config = dict(
    n_layer=8,
    d_model=128,
    n_head=4,
    n_kv_head=4,
    head_dim=32,
    d_mlp=512,
    vocab_size=2048,
    activation='gelu',
    norm='layernorm',
    norm_place='pre',
    norm_eps=1e-05,
    positions='rope',
    rope_base=10000.0,
    rope_fraction=0.75,
    qk_norm=False,
    attn_scale=0.177,
    bias='qkv',
    tie_embeddings=True,
    parallel_block=True,
    init='uniform',
    init_std_qkv=0.0657,
    init_std_o=0.0,
    init_std_up=0.0657,
    init_std_down=0.0,
    optimizer='muon_variant',
    lr=0.00983,
    lr_mult_o=4.0,
    beta1=0.93,
    lr_head=0.00558,
    grad_clip=1.0,
    warmup_steps=200,
    schedule='wsd',
    decay_fraction=0.561,
    decay_shape='pow',
    final_lr_fraction=0.02,
    batch_tokens=[16384, 32768],
    seq_len=256,
    doc_mask=False,
    train_tokens=121500000,
    steps=4973,
    dataset='wikipedia_en',
)
Each number is 500 + 40 x the weight over its row's rms, rounded and kept within 0 to 999. Layers, rows and columns count from 0. Numbers have three digits each. The size before them is the row's rms in percent of the matrix's.

# layer 2 attention key, 128x128, rms 0.199, rows 93-115, columns 0-127
105:557502417496457529525529419469521538501547468525554474518477484558523533485513433544505495519468502515525530570510519480525474522572491545552508485509465435474406430555518489512522542455525508499561447453528507523458597553540444523545504568477532490473419494446459466528481574494520464451526470446507568488433462499416465498475573471518442490464507468483513435475486512459568531484481
106:496517480525521511511485525453541493487514546419511479507529577392526496459598523488514512491579450513472540453518562424437500490480522569504606478490565531526499527476476553537464498495466536505507501460573488538526507582517458540576500480474460520501537436504491457460510479450462510542570480444504460520500528604469473533481505503516445526557543464421460474522511475424511482483481
099:450519420472478527542484474493490500542442528582511525556475486517535499497482461451485459542599443504473560439505497485495532431488522493501528525417451527519604470447520501501488540506536548471469458526472557447492493474487515491537555492540556533446570502471492556503443479520533481538471500480487493451494491521489433503514515581521504566453558508486466488451541392563495504512377
081:469562520477509481382481506511585478449577467545561448555534511527484493495492558515467498473488468502505490480495511533521528610519516500494520554590479407527504470465600510432456460470503506471490498484483491575445509456445501450521453567514550543515569542477549447484432518477408466520453475483454539514480498482482529443479491469509491503464457513499526528502575494501523575494518
081:518551502462394536546510534522542510531552470542481502525503497466521499482510478523422565457511494465549489519532503474426517559537548542504479478563492512467498499475492454547499506528528479453517530477510497597419505550466394492496492559469473512476478596500528492481536498484543545517450450513490598495462489453504506465617471431551563491478531519531443467480500498586483419526507
098:554487482506511480518466497541471513432504510470459572453534483544441526540541482538498446590511502499563461378507494509509513444424507513481517412464530576462483585526503484561513496503540470512547557494451553543469490478544572454524528510519503467497461555516498610457437525474559524515495518489467509455515447512549435510439525547496500460539441432470511485524466523533442496518467
088:463458479510491533532480543490512506469474550493520496473566485508439468527499441552538484540465453538534458575444513413526476456509503427436475549488530445516533490604554505503562530502555496509475589549523449407512441474533440472492473404532494518467483439528466459504526514501456444545526496516543473475485567436513539525454554533458519520532495541490469407473459488473452535483486
100:561492435485435494517503539496471516506479524440467523530477523504487467484514499463484422514531569444538485461477419456547530457476525439506498508456517522448476550553494502516501544521487521496572544526485550426547481556397524555534514537457544452575529550512515571461542511564529509496542489444464513479485426539503540522547413570445458477471476491470467565520481514539482431528423
087:486474510491550519499473490488525540526460468494515497461474426520522524469551456548449543503528514500561449456504539462515540476460547511499500521436543536476509509569509543502507447523481470548450453438506534423564491538509578467494549469453500514456426474544468567390508540497504489541594522514503465430450590490540502483442515546536494462543486505514535445456409434452468475467437
098:545538512489477577520493474530559468487585462495511506490505438467477525545486478509494469480537494464482509521440566504481525561546490544551433537532428508509501415425507442443503527476453538480461453399503510478571464458477546437511473544483505514514510513421490489546505541500498535505550528579454644510484509510473495462516465513454451489527546556458485521466513584501487473563470
105:543504504551475516443556510576560524542510493524479514591603503430525473497480530511512503477511490493531509555512435491433462551535541511491472495479476471552518486460412453539485408489537511429486432535462530519398520422500532467437526539558458547456420477493519474539461452526495527482463534470469540511496512443561481463478471453493544479483522536540500523491504435492479440488573
101:512505484512561557552530437550470500476502514425474517501489466472535488519513445423493507488475565548478468451454560448527505463476510512493492528476432509463538532488432552555490464503475583519494463496499562549516511547513532477500513501533555515470460393524417513466521474494611477457569498602479521507577553562481513566493541492484520483406469468523509513530445465465470510506445
111:486513522456527531557504504435422500466486610452555528514462570571484530548533471470456486465480511528522513453496442464457510413462479427495485424508574523466466509532570506511571508536544465540514477485451499439526480484451545508464499514449479541485518550550553553474495535526532563447475499513482472461547493510493539533480530555500509511378498430497456474552494427500462466455518
106:493436532547545428563486471524466505529527506484447535452461416492525459521528473543512523498515484484478524489441496476501562426450589539427513472429499463478512583557546512495558471465554518505500510542496445485484511524517545515495491523466523418546486507545424509514505513487529497542491431495480438449552529542557566534545540552499462552407516489434439418544478538458506488523476
090:516519503577540493524483462509456460467580527443469462492523491480481508423587491453476526533499462553527485447443504465553501507499503484450473454569524502538529504557449530454463479499517476622489555484450554603447536551563539539479474490512550383444478512520460553491463506541495534524497528497472438511456398509555515526525518489514531509509515476477521544522450457445545508496498
119:420440509535539532564409537450474592512500516428540468477435469535506500481524492505462489534479497520497462482456546460542509439461498556522528490524554530551541535583537505486518521502557504552510515508538453449508538559502500476511421412478469517471481497571520547428469524468558424522566500521489410476526525466516544588465502580496494489489499513494463497483485427467440539500494
124:492467462528525512526455470497469569456447520435477519476425445523529508517557446450462492507486545449440498422559547470492507498492585589451512493467497457462510567594502441563519456562538541517528541527420478506502522554477482484491486503444497491470486468511481493412525526487554460548534496521505446476567561524569519548492460574513515523444465484462442496486526423505486541525530
097:504454446459531524554500499448519537357519487544555529482476496531468467485534460521470473554498508472515468523527489481484488472515508494545491535508515466502503499522582492502559539494499445620591485572448481473512554507489516486442496489491544407500512461498437500471485552536458471517554464444521470497527517572582521447460471493474472484534550438584493498506469536399492568533493
088:535482477520545453559538494490524523457513473521518469470474479526432578441463432483485483518480492495454496483587536504480474456549450439480439516483514526553471522526455516491437486513521548455497469559466477553461432544480534490471492550565508460548571489541451542501468483439646513608483442506457425461431514543497540546547466477545525486526487494507497460491525503519528525470548
091:583474472493546537527520511445553507519467470524482495460500535494597509481489521483518492424525464470474465495483600470530496506484461456493453522555438534542543485519470553523564498455444507452521456486530435552478516512498474480521486516413536517469497494524562492484537474526555457515414533483530495547529505484507486534499437514523587575559606468535495455426520501444473556395494
094:519517592538527495501547412518480476542489563479535412527383469471472497509561510533466502508522483510515566459488550464499560574473504493527485512533465469462510457461494507507478465467528462539479446506435467513520492607486418467427493516484447529573534537519416469506539450477543492473549462490543468517569527533540495515526460487608473502495549519539507501498440435485454489486493
099:429388516497501430522463479482549549455513555473487510452525509535525494540498432521485499481514514509507495501503530404485469425477433417524538498497427534520460464485481401550513495509469487525442524527468492513543506497558499545514517443500501495554498467550522531512517514560479414562496463489471462520476502542500484481483483598590433532551470573453546512506590549548505457510509
102:596422463484553544458493508495428498511466531515509476501486486443565583532543475495481487530459527460452513496504512478416469399483432449444524484473507462495498499457504543522526444528569484503509442524411511479521528544532558572593558477442519457488514523518412511452501494505538510534562502548520444476546462475485500450431538573516491479470496508476480435507460477494559536487498
# layer 2 attention query, 128x128, rms 0.19, rows 94-115, columns 0-127
108:507424441524501533565527525610448506555479568461478488459557519524522514457540502510429477575454479469525479475553511504433496481455447493494491559433498514503543503518454498495484503443578451444601560539494444544499470467480485476501437551494527508496442533496484497469565493455548446538421554543525561574524449538450455486534526543487547503508482534537516468552489519475496532465483
110:428499528575558544499555495496552518586496508508530467470537525497443501499427384447470519524548494542451470543456513556477518459557475423532498478479445517490477474509444465569523519487552500546450435512534495514482507460511478496597507434545475546427479511531456482487529458520449541447512521542551560488479517539464505524536429505516525489444483465522481461532482492558559487516400
090:517489510545446557500478478517460528569458461552552510500507515456502525519465463559565509500465471491495449520554526569510521563471473486514433488500452561512510541464534491558574549444451530497537512516518550497528432464538565450508602494483454495463499498469540475496522526464542439528535611468434475524404489451451494503453538514544485526490437444471533447499476513513521456416440
099:498518515538556486455483400504495485584504536489577540469450548433453533496455454508570525529536507482430523599527553486544470485472478518509510503483413534545541447515446486530506524520527481563508468518523574473541467507493518550445440445493464464464537478527550478517467504432495467451479527435535471561419485526544480514481522545536442520471553482504584545502490486447484506426457
096:503479515533512473477473474465566526509529481496465491423542428546541505497468451500493503482455438524457490536557550552513487542513508510525460493514485436522512439565475545510513416501535455497489468533473491559503494398543453571463418433491437517494531412497416451537454460459542516523460411476588479570471546506509440516559587543555478492512520517473519478498490522511495525479524
096:488506451530446482560488479436451541488503514494505481506522471513495486503571520443467510487461512507527526441483496465421556476506522578444448500535538449456495531454510488509455526539504505503503449503426473440557492537458402497544529489438496477470504501543462531522588516570511564466557477563486558496625568529550500518540512426435531543474495487506474443474498516515473496588564
089:484550498554507527478491492453500476510479465530468514557526471452530465532541525561440529491412503556483414549581502415564502582489437552438486517500491419544502515561477561463509522560509483492504465499500538439570492542479467544475468443498485508472504493550515485568482533458548532478583445491566513495484556487545522431508487433415497499481535510524470470493468525429490557520539
085:439483507495554498456519499448527491527509561517517540474470529504460476488501509472518588500525527447385490486464543413495506488488470523454529525577543452554542485549483539553509379474552509522453454473531448548496507489432477482501473474470590570501553543514465474481469469498474527577523477524422437480483526449523437530483505473558535494465482511540532409521511503473521513514585
104:525511483410501484401501561538426489471501509481434516520519462529479484478532515496484469449488503481651534478441450526545595494495489432500511489515501511480555497499528520443556527524428489545513430515481505525498482476431444451496536543495451513468476523507524479508552532545525554409463516487552563473494447527489571481467477528472465471488471476490574530519456563521490496561578
093:519506571562490580503523520443475530466487411557475472491484520543465424516519503520553529518519492539542514432454477557480467516493423480512491490457467505511434513496485509439512520487500469532528584561487568454480582550548519508519530546547485411488523532436561466523481471493508525488564545422504444500380445496475520511481460521528507518514523471483571536466442509533473464441446
095:498453441534511472457407504492543527524473506451528534481509600456533453437490509573490526562562460582542520592483487483568500561486562475457538493491464536537517512452554485420524484467503478490465492512549539522433495512512480546519510498510487581537434497488504451546513448491471507496431501530481511446549476489491528483474438497479461552390548532502419458518562457460517490505489
091:526478501432578494530506499518467522466536496573520543485485493501558552466504524499530535495446469446511458482436544435514527551435486503477469507543425447555607487588493540518478471505514510476455473526523493543490489461564507466578547480466485502465556469496426489546426544546553385487530440473530518531506540493458471543489547494477508483492510536516451467529488428452474558489587
091:531509522488511489583532513478505520468494521497458548463517430597485472425481437491489440517517594540533503413471520455543491497586488514597477524542453418544511479560514512502544450520512524447482498490519444463457517444486496455485515443566488517543493452514503564446505506527462581506552556470466531571503460546515486484493480483463515549469513475503445601524475421494492469518523
097:435513483505514474432476497486559501532458472479532546559448501477551516484477513496562517556504490434459464525555496396545547448457508465463501585495551527470520475514528557547516441517561507544495491497463421525537508521503460468477448487431530525509461496476449486408485482470528572557524418570509526513500567456558521519556542562593507494526524512545471503541444457464463513538480
097:582556409530484512513515469594498501489497461529444512532520511493503511529542556543454449507539515479540507521499525520474459497512536416503484510467474593388519540462491548499491520512500553519549538546420445509463531497559492471515551541520436436508485576434511509487529511534465515485459547490501499514419475444503490433494509460404519510435479484495556526471417535522479441521561
098:436506524472519493478455503522478470509533550441480491508476496431533558525517486503457523470458498511496442421502504468471557446449462465494466490465556547492521512579445477541555452543485465587502414461439472492524501472457507461525459530406504494461558488545406451500514537510542457576452489558502482487571532480509500549508542578529488482501527547538476468483567485593472561475553
093:517581491487466502466510499511424495502499498489497450550569471433404493507466485493477513448539452445459517425480461528555445549552416497517450414481494535502554459472480464489507469503498558530515524483496510519487453493520469516490553551523484464429445426467498466489539480495571509537469525510527559508567505488575593484574532480488595517537489498523560551536543467520569549532512
094:449501456552534496471527484490498543578515446489517450537432480450419431408524430487549525474461438495482525527572549462514400479487508503481462498494533466440531517498560507524505498471457524521496583515562560487495512458436491491588432475537452475526478477533459479491492479534483521477453495460563488525552530508522493533570495550521440563495460456550545421530507571501535509481467
095:481477491462481461508521477566444527521528542511534524499498490568566468498508487495482540482465507519536566574513478451540486466503535504571471468472560501402514539489492410429416529530516412495537590509506479516442506537474522469486572483452487518450434547503434479526527539520469511477496645521518503548585515515516499507478426459523551480481503475447533481489487446471483467547515
099:484407494435472499481446537574472492515463504543452475464437507496578463497503515561502511476441530473454533561514470542488480524385529429532566510510424440522492498527520458500555509536495498474501490517510507464613487507482531505428541541459540506498498415487492457448547461554515503546558541483510468527481521479529469482546561515563448590523452499448526518527521516449530525451450
099:528563509550438551508505432451541514568476554511503531467582488491511491450494484542506499449446472524489612511550529482459535541526473518554404525536434488523511507499463468508497452562439478549564436549496465514526495430417423530559516550491529516507530493463531466541479414511517452485442463521490454490482529515541481568542480474530468541570447546472522487490503520482489426501477
099:462510529451480501531497503463560496450554535506541488511460507506525433502504486436591519461487451496535502463444498537483454463528451506561544518557538475497509575429549451457456555449494483499507486455530473560541522533527434487511475515539526589516520502452530449514489462436517535492500532554462485529498495458492502500488450571412480524590548504495428444547545477571417545415488
# layer 2 attention value, 128x128, rms 0.108, rows 64-95, columns 0-127
124:501441545503564501523483507473546460470552441501451484535602482463434465481478414456522494546544524493417451479517541477450549499504519457501501510482459490541550535480551394507466507532464449505449425548527496486545441497524505512594445509513478496575475497508540575460505520520499555523491417455502486495482429572538548545464496487521519532492512513573527469448542437500482516443497
110:464521521504494424532507499500496472561492507499494518451549552514474444488492468519455448506498503488572592437577509516518548488527518533512534429553509513510588525568422533477464435535447481523471553508558424453456469476493503487541586424543496451593487490475552420543460449452438489523493468511517525494540479505539518573524466552481497461513500505565571535476494524516480477541533
114:503508527465509525457495454539521443493477470511493530376520496502429437536479518548530500536502498528541451556553564538488459428531489513626474569524538487446493558508477457478534527510493483441550516552440464542465498513549523502534521503525573485520549491497497493515446562561442460537481498478558537523425495495528519419494484474454479499560567461483466436533471548502490533412514
104:486429530439439480475534448533469571481457405536496535503457463430525524505570551552465462471495542564509525565514499536454537496438526549571474516489546529520493441561530444518490475460566505543486422453510504444462567535476489511491553503419451449492496518538473485461458545509507552420526510581527481522491458509494458513516542540481508492526565566481535483543502508570445483516515
125:495528549492538491475521496455423478521552506452589493490530436549497429422551527525435565514581482528469532348485539446509523544525531549455507498538481455472446569508490439469461514520466554488473485491491497525495453523491490476408551495546522449575524493516515526520471499446581475529533523523498462525503537407444492481487519520539478531524487493532549491455492497507456561540504
110:421406539464481495548478454482449478508525483501465599441540551554492507494473507511499492476506597526522497533456548540502499512541466572544496474472517470472431520536467525463498484486535513485510551539452494546443602452487510471570449434480483506512488488458411524494539522529507478462483477501421468528499454472582479458479549462521432472514415561491462555509446508556550499538483
110:505501546488524465472523517568461499519472589424510413469461542459485563536566510482494522446406476542510549481427514497508531481610552450446527516513538461510458547445436588507508494577480476498468546504498455574513552475504491481495524496428476486532500537440509467537524526444525555498480430564485507468528484479505529485462508468493507538517523411505499525463415515518515488434531
103:436497517533566460562489510489440410499516498434556494543568515479465488525477510472525512391507480522505534456458475436495491498526456511501470526476527463584453524453479519542524526501541489483501537437517484468466459522459503430541536545519543488468576491514502590508487524536460530508516512434457525555475524444548461449488472575499494506542417556464497505450607495554488476407501
116:523478457505534496469525481533416494513533454458519503456435536559517453473445478518530502529462539488516522532582463486450467567550431516449477526457479452506508528456508451520490477531414487546492528529519550503504571505578537552501538432546537493501453467510414510494511516442585472468487443574515523491561479559457556566562587530526537544464508430475480465467540541520484475493530
123:458531522484475485476459495525485427549463543406448477495496564467514460516472485524487511484553566513502492472470466483566496539446571462485572469534529543536504475546480464538464512558455478514459563489455489560396583560459462469464469458521548487494531542459529470549483525495489465442384467530556530483511487573518573531543489514508501478502576505548488460474490486539552531483573
103:504472447518511504471564558482588464599528492517499521461553509526522530519519483573569509510558511481481484473489488554526518516404450500550503465508473473480562518463531549527462537585447459535507543459508450496496514525580533443500456470556411470471494528516472537458504554512451530458492444475505550564516460581525532495421498497541499492458483477516486462475549403513473427561497
114:495545481556499465499481535480506499538489461478467489444568555510475521486504533436418488467414591458508538430491560545524593520521489465528445453482519505496527529484522481453547494517488460484443520487538587470494470462509536514555512514469568519392461449489482513548541505643474506486447532438531558439506525525500509469455493502443528449501518473486474544453475496476511465543443
107:453509486539460466553581452477509545476532500505442510512558486477541525488427540426515427575497478522488527464591494555493501494459456547536490473446474510510546491487603505505437530572509492459435481487479543500453492461611525516445470479437412482516475436493472565519498571498490575510499490505478557447533489495499508537509568520543475462526516532521418532449489486458525512474528
112:488553546433535616528555522500497409488420458486400522519508529529491463508546543516528449570528544486531491591462517504444507503576494485473429529487455529500403521579487529586479500518520528522498480479481466515474537489530533534454484597544537517505460544512406489500545513521533492535468476567527518517454485457489546432499508484535499498520499490507526495551487544472445537474506
110:467467477493456450463498519456455500462515430546435485491420502537546503546569504501516496497539521523510456577513564539538549541476522468465470480513512529472502426517467553477502553514460489495421403492533508498509463523532488508551463550610520531487528459495527569459534514448452491522502561461467488487476510518520490413588521433520493524482427560472468561497408460547483525511565
114:500458515468479476497482487520540504515509452539436550473537475490544476565548482441570460505517461471565486508478506495506444473522576480419524493510505506469466560517416419459433527519458452517523618543450486572497553414559479493502502517524509489416504486459420492523509502464549402552487495481522531567564508538558525506481493478510480436472481519450444452456553503512531518491505
118:569515503449528537418486532530422523478445526429531572504497503460417561483459479472478474460417493532500518520503508460487534470521484506535502428447579525487510510613494501472490539501449505504474480538486435503513581465458481542482489483520551478483546444475528524486490455512494532529502469480571465531455492488505543565525514383550482464594551556530567534489492541497431515488492
109:544525533503529461550514588489526538528574490455572484543477443517485523445461469507486492478487496417543466599481476484509446481488484445501527522484452518460533502410534504467474495554468482516453572407570508512508537558566515548482519502551501467533471497535406495503461436582472530529486522462539541537517490460480524505534481524469531486491465499533411513478464551572397488476493
124:487445501565440453563557508467539536469552522505521594485439526451545423386538520500543554504471514533471473485535504418523527453505480509457461497485483505484530492429479494497454503555563546495475500399546503459539454417576497504532507509447513536566528453462537520504538430475520483510515540440465495489499467468505470489526514530419494527492521466489523570501513471416453541463480
105:442516489490536436419457466528510471486478484491445481536443471534486484559496453559491567516536550529544488564471489465520501425478563516481537513517438551516475460563609489504443470442418541457538531540508536409500536436558472441458512525469488545586416528491502500517509478545497490581576484527528501468514464512511581486500498519484497491538515464450463524468483517506462489514433
110:588489456604483523443450518476500524496494491484514530564552482440464587489486452469499499462609520403508461460582518469504429504513497479529467485503474473521516519510504397425507465487471450485515494563474485507519452500517550450468481547580532486534509561523557531531398467532504489507551494494565467482465483543506450547435524551465505529480457471480497474480563528465481504510469
111:555511554545461470506498525429518504554478537512527439488491454473520420470548471522548503525533502580469504521591527502523517497528501444528507508558460525509418495501504482481450488546465518472430585490528538511498419496500517484520533470478458515621463514548472535457548505431476590517551527530456538441497518487429529494435478480522541487596487497461539541501535477419532503491432
114:562465610515527503488562530484460546538486501519517430455486525497514482582490498587539556578460510509520550551486519543478467488490503426512492537530468412513474474508456528560474527493540517513530465440513456548504529564479479437546497521454498483416436459543474469471521487473534529472533561461551529552445442519454495491509504435440559465538480535464513508558448454592490497506527
106:465501472542485439473503510504429473463455474490552559453480503547442541518527522532532529474596456426559463547538535533447437491539601536472455445456493497473465539483448530506540550512539497483517456506515436540436514490452536551538503520498387502503470486490451477526473532528461509481542513448460521547515578441549494495571537494468494539576509567501480500484510484535558481588504
124:558479505467596515542580536511513567529525464521406489498470538517453420487508422435507483535551499425525481535532606551463491500419500525506438496458495512484512491500503552514456512510530439463511451511542526451468529413531515500483464515427540504522480557494449463594573488462507497532556510413444503525472456479519497536512467466543503487462502444496465573500492542506493496489472
109:501512480494476505471466457532536495452412552453558462439560442502553516439479494496517554466507535578502474468468486522616568555534412573476464523557507509511525529447504498454545534523535533562453541545474486429569509482544416518505535519495471536512505446443494462462498519475450489498515554584480525506503456432488559524482487522444504513580520505521476453442476503468477547488499
104:474506521501449450531508510501499512444452480503520474515442474478517486445565520502458489411506544479545492484519508611525521542620479546476473506529569525511539489476499468464446420557498461540474491511557527438559492415489539490457530469560481456490478511515504486461514502490440622502534485454448431524478536577540487466528522465501480505462588501531574490544535451478494492500438
104:546468515520522495453559404442471527479492500507490541535582506480450492507517537544416476547446466491508443475468505493481513529465508544580504554464551477460517515478506506470474559491514541435543434538466434572510546467516488432573418439500529544492547498493477462507485469468437507457517465468482501477485467508469512528476517544497477558600561430579465484533531451581468550513493
120:432483491497414527460556497464548571494542455440481474462510508477447499445528464566469557462514496489642529497523476446515479547512501473497503534572449437497588554461521473517479511449459449516431573501485496510497447484531483487546543515507551490571518495468504522524543466540467489452484517559498492522563540456486528514497510530397540489468404490481450478503478497562539478471530
100:540516453474544483482602495532434492465583423505519462510519495433481496497538547505502544467474510526550508500481538517594534478577448514467460585518445471512472507423510477451564543414495511471503587500515479513541499528463485501517474457484449543508489467548503512536470450580512557517544406521572454477534517446521460550456457521453490498452477473458466444522548515441522514509497
117:570537502419542576480520448529529565499533428481535536494460462451541423500519513496537443437531548519447499606541501506548489501535455552480390513580472522489494502477507516514546484494580496492545474519463532551558463503510479483567484502523456545494467551512465507504530475491486473478484496509452490518489474448407519493513469453487491425557545494401520510570499511473451521447550
130:521516429484482576522469536477508504442522440554538505571439485494513451476553507499529504562486572460477488564609547536510511527508385525476468523495476495551455475463445472627448524488442457518567483484529544465546489519559537508535547504525485513408519540546481528468479516474517500442501539501499447460497455469493520544534545521459457460459478428449515511473513471472509448484529
# layer 2 attention output (transposed), 128x128, rms 1.01, rows 64-95, columns 0-127
111:515521473476501495426492505448501525483503534509445591519457471496524549513498504521511489464476426496518591630507476528530474503429543468477520463498575528474527484612573485592472542465493520437516539415495474521496598448507575478471520460544510490449462495544489462535486520575498558502488539459464430461543486466434512492486500489491487528456482514475448485514443489520510455533503
094:456526480523485476496475460465478519494527527456548473523520427582527506426486463505585497442448562531496481456433560467547467499559432492488530506538461461572472480561555437484530515508454492466533548472600526539500475520482464455490432477518496503505477506543493416547483504542545518452607525543484486485435528502458467436491467468460548498428519507561502481496506565545535556501545
110:482525497511457583549525534541561509555462533523499533460507516490530577503442486513525549524420502424547524510516485475452541570509503483447494468513458534551485491488490557433495530501502489470474506476595473445475482521460535459485502535517424424544461482540433437529477526490528505463477514485535520455482533581436574557513467424529492423496566440537489435502490440488462493584492
092:603472532526559519494463522523503509544510508482483455498541553490476505537458426561480587482511444487461486479439561507556467521485552432451496481478448417483538463384441528576506550481527515495532568524486557486561519508481469471515489549573527543472494526487475540531491584509513450453480507490509494462508542492462465493497485470520376459526454471517562476524504472488538458534445
112:499395501560469457499554368500521435506462520497505476400523489453467499467551532435473479443494610479494468551479516534589456522536479433463525560493434501447528513506500521504536466541454475500502537435507504533515541512497476434523543432494527494482473477488528545521550492482463476518467519561500503551518588492521523582492503491485576483554463510478524532493556466486482497492560
099:507479495509511514505525476516508472498430447510483446509459524519481544410459417463568530524521502560469468465469480496535554575449537482517455538505381519528493435454503464513453511521527558481497515438496504564486468536534502546540528506476491505462486485549535489553454486505469528535500495496634433459477525561533489555547449492535498474493583484485615517508443479549513424473487
108:437512507425434447553454540502469495503498485479484514424541481554500481438513532506565450461470467469494488543529539595533456516468510558599544519518399492584454526594520419451488488440551508514501526487431524490508479550475508426490528550496538532476499434572481586480507492494445507505494559490528526524530539549477502479483529533420500459490470471509479529530515511456504482520460
093:528541494486527585487470489441520504523518513545529488529481444484532516458539530469531514587460501441501488534522512514495554540471499475550450442498465538516477418606518533429535512468432458505492462541429496514469534556500528540559502483520434499404478521576485405456474470442504454489476504565452474543533498447450524465514508540477557441419535468497539577514516506539485547517500
096:511509510508538509507515496453565434477437483441535523483511459526578580591593448498484493450544493530535546477452479522525507554426515466526508528575453517499392502508506519475518544520503514510430492498549517540499426479510459433443514531501518521606479537522434506486498489528472523466515564515414479468550519486472479517509503532484551478533496474499526456484451478424553464404463
103:598457549500549447515543507497453502508512469491495595413593491545498507544501438450561549490466522494459502509555522546474543504509506539487477405484444449488566503508502509455429538541464522428571476463509481462538450480496520508574526508488477498503491498471485429495490526522474555444520476503434504562470540483468447463425515486456535512544531525458488489621485504537518515532450
089:550460522551538460457507499529428476443469529522431494531469495550490466467500473515570550549465530451549549501530506498488484485514530451503490498517522494592515509553527513454436484457432573441451462452511510555506555491451501479451498502481524472501523448484497475516488475482578518515495547532501417495473402517452513457552511522517475430600521543459543519417462604495570502522538
101:456551574463525446501548370484429564489531528518565415529492490500474562536448458495591486465475442538523514577558568508463481492565501572486555501506552505564503491485543481523492468478482491506515498506487460552483486546527470494469503512513431492518547467475475511465506463476471530563432478432542451540507483495494491491507470479431503425539489463483434565533495506542544545435507
104:526482432401529483530531603486448446419538536469496493461483510557452489489487466545524487510493487530561524540549491504501551509491593502439556526578513492505526531506518484501529484473430518455540559537491457472435471477520543485461549497538570511542537491479540522404483475503545493429513492475453421539548432456514550511564465470513482504462540448492548482482531481442450436513538
089:448470488533521444513579451528500512553465502512517493436565539462557553512477489474533509477434500482566522550529502518419535570439494464448497573480490479485590555408542435508463455454553454518489503467489550523432515499528484454536507538488425490521539551526548454506504500447537508427543476476497550455510559484538581478456532519514564464450453454436511472507479504503495489498557
106:433521424491533548581496548514426506451453478512541444515623532467491467463477498544405502491519410518512514564457445542495496446483429506520499526509481520522559489597526499564515468480489524418550502544500402505520419441486532493480521519487459468483469502556484529475468557533451556461527543526523569471504523481511559570484476512487502517482468493523534517502458496518481504458524
101:545488527541491509557437608518525508464409556478521514490510487464532532541467515506563472556407486487533514439483481444483496514456455544498495559463454536482490522486513476496462444542547527509500471527534479498449471509477466405582502575522410483502567422588528397485461503504500542464529524516462504482462523466496470457574455539565546512566509483513459532476527484528480493498487
116:475504518528480472530533506502525474457459508459552457454580514521491492482553575459528486437593503494491457561437502588518475442509544506456568433493464465510512502618492555513467485530569496525486500481457592552505481491497518463411482530495527479418500534551500541444453540500479449491481480466539484459465464549535453461485496562455510505477423491524442477498561522461527539563512
099:477472522519513578434516438452561439477430542515465396510477579516491562487481439448508467487478499528461531436496505512511449476528500557519505480511527540535469481441471498532502564463523466521518516561557504531462488445524539428488480508472500492503523547488502444539525511476547510491491491533443416414442493558535507493519489561564443579572505548444479482518569484526594491471508
103:436496460471472532413477552580512471528569562525447503557474524498505521509406480539472543528522553470455541480539492474537529529549553479439510494478449511398530532514509486502524486447483491468514585554493486511442473501522480467577508511426474443591496520518466453545496552525417511515465441509482478499474524497474547447535466478553390479504500594488503514517481494557514489494521
104:492454418494587488541562494482520506511536508514432535466511473551562554505457500508548486522445467505399552446570463511549509534426534443505512512565460525540561517468449498508553530460540452588489515479506443517491499550465487508435516444544525426473516479518508482551510533515514502449491497507521498499550547511527448413516490428511495520575466565515419508461477440494520474435486
101:507490523507457489553567488462470477431545554512463484482489545533554492505459544449533523515489495464556474476418507470493488572496512535508515528479608562463472453574513501563532547514510597525405462470497506506532498515445474538509442468537482476402496463473418495454532452462498490533536458521400461533523428448543510519510506486467519476568544464551508553501538558465487521493470
100:421538458519563501516545450471504512448527563461526500432522482535472451518417514517433464555507541490506540521507526566516519477549513503515526543508435512494508475427493477531579508522438453555486439435481392514431577468516524521533523447518551539511433475460562525544531494519480451565468513504502475456471483519483481471550522466496475463513545475455506562460449492530514584481588
094:496536501548545474478477531473551534543464472494530392529469539479418548452471510469470485524484512488493457484459517600475443524526543510507494477426475532476411497498508502417513492520520438467483583517524483516437520490460521537543481524541459486480485463388518528521482536558518517528427472525503439493496529478508521575511557607483504532520465524583546431445532515480539560479492
097:521527516493496584512516473493595506552465483504490516531548450495458512385488503436568478528532460518486471408496490545424525482494484474522543499466532594515564528424505433503511508528512477546538488460536588522558510473521525484470505434427537476503514476489486483480551438524428447542497454450483497488475441519503484461533482525500508540489523499413588533525438476470545521558554
108:413452505480467458484484510466530471432532523483539473497473530464509564504441467545507444529436534514513458498508452519437459487562522467497542483493482575495488547427542466577485568492538528503452471438496541540490504538523493512496502487601495476559477430516503507481409448479586459528539524528567563473515498504530532518456519528577526480489522513447597427503493431522533434522491
097:462464445542480508548553547518409496480442540529514527521493540475558483543525568497514480548418457457588551506507523460469468500500531402536495441496462468508412517550492495469540472520432505548549519490488471489515477561509490509480536504449495477517541528476494424494516599555431537485518561471467437498458543498450508525469518505546485496438498482497442491583548526571526470424528
104:463510483608528488445494442502486496432518526489577551521539492564505417528517491511529504456547390482464530503455522501519481421556534488549525528498457512482511483520471515581487478427526498580511405485510493517556509524446456472498486518449553528516458461524469469549475433485446475556503512497504495528545518512542486518395453532465441510561487466524455582506501494460553543482542
095:592485470473505568553447488509458443526536492442518520444446563510492491462432541481488469491542560454553496511567526454455457481467545455455577445500515520480451468414516576462499559452513519551524546447527554523508514540490522480512496531439478433511450461476534485509460575591566535469464456528505517506516523502481524473518507426488550461489540516463556449515469527534493482555438
118:417460520500534450465476469422476417558498480528517530454521434539502536484465511494536564545492550559448532482581543483450478512536404447517490461483485544580419489495455455511481450513483513552441544505563489556523495494519477505504556506484467499462477440520502503464550470443481505510501558512463427441506506464507502463553471580594492490549509498497583540538533530559526518494470
099:463548523552540523480447445486547509534433466534378559481458472470502446489522461471451546524510492486497501523607555528452452552482503463541495478522505521516460549448479502491477511536560500542513499529432512509491476503498486409509525489506489456477410486469452465541496517499559445504459518472520496471493524500545465490510516488532478522591559492598546543496532437588502580422453
104:432478516522480525534539522437516457499522434466464532503460547502494536451496545564442505538508485491534530458445512493446553506500470513558476520479515427424527527375479561510452580486489460495485519528521514510527559500491486476537579537474455482546507443510466471516523454497558490522425507507553505353464535507479481502560540443541449551491541523526555569513527449486516506454498
110:440491469520498477482508498533413552480489435475511508561490506498564532528478510536494480512581483561522544478432557453425534540499507369561494509504500466492547523509575516526509518515457521448486428541481452524494514470517467505513463519567493487529490523555449531523492480525540509501522425509393474501517478477471527581505508447542585553499455532488603456467467460444444489498471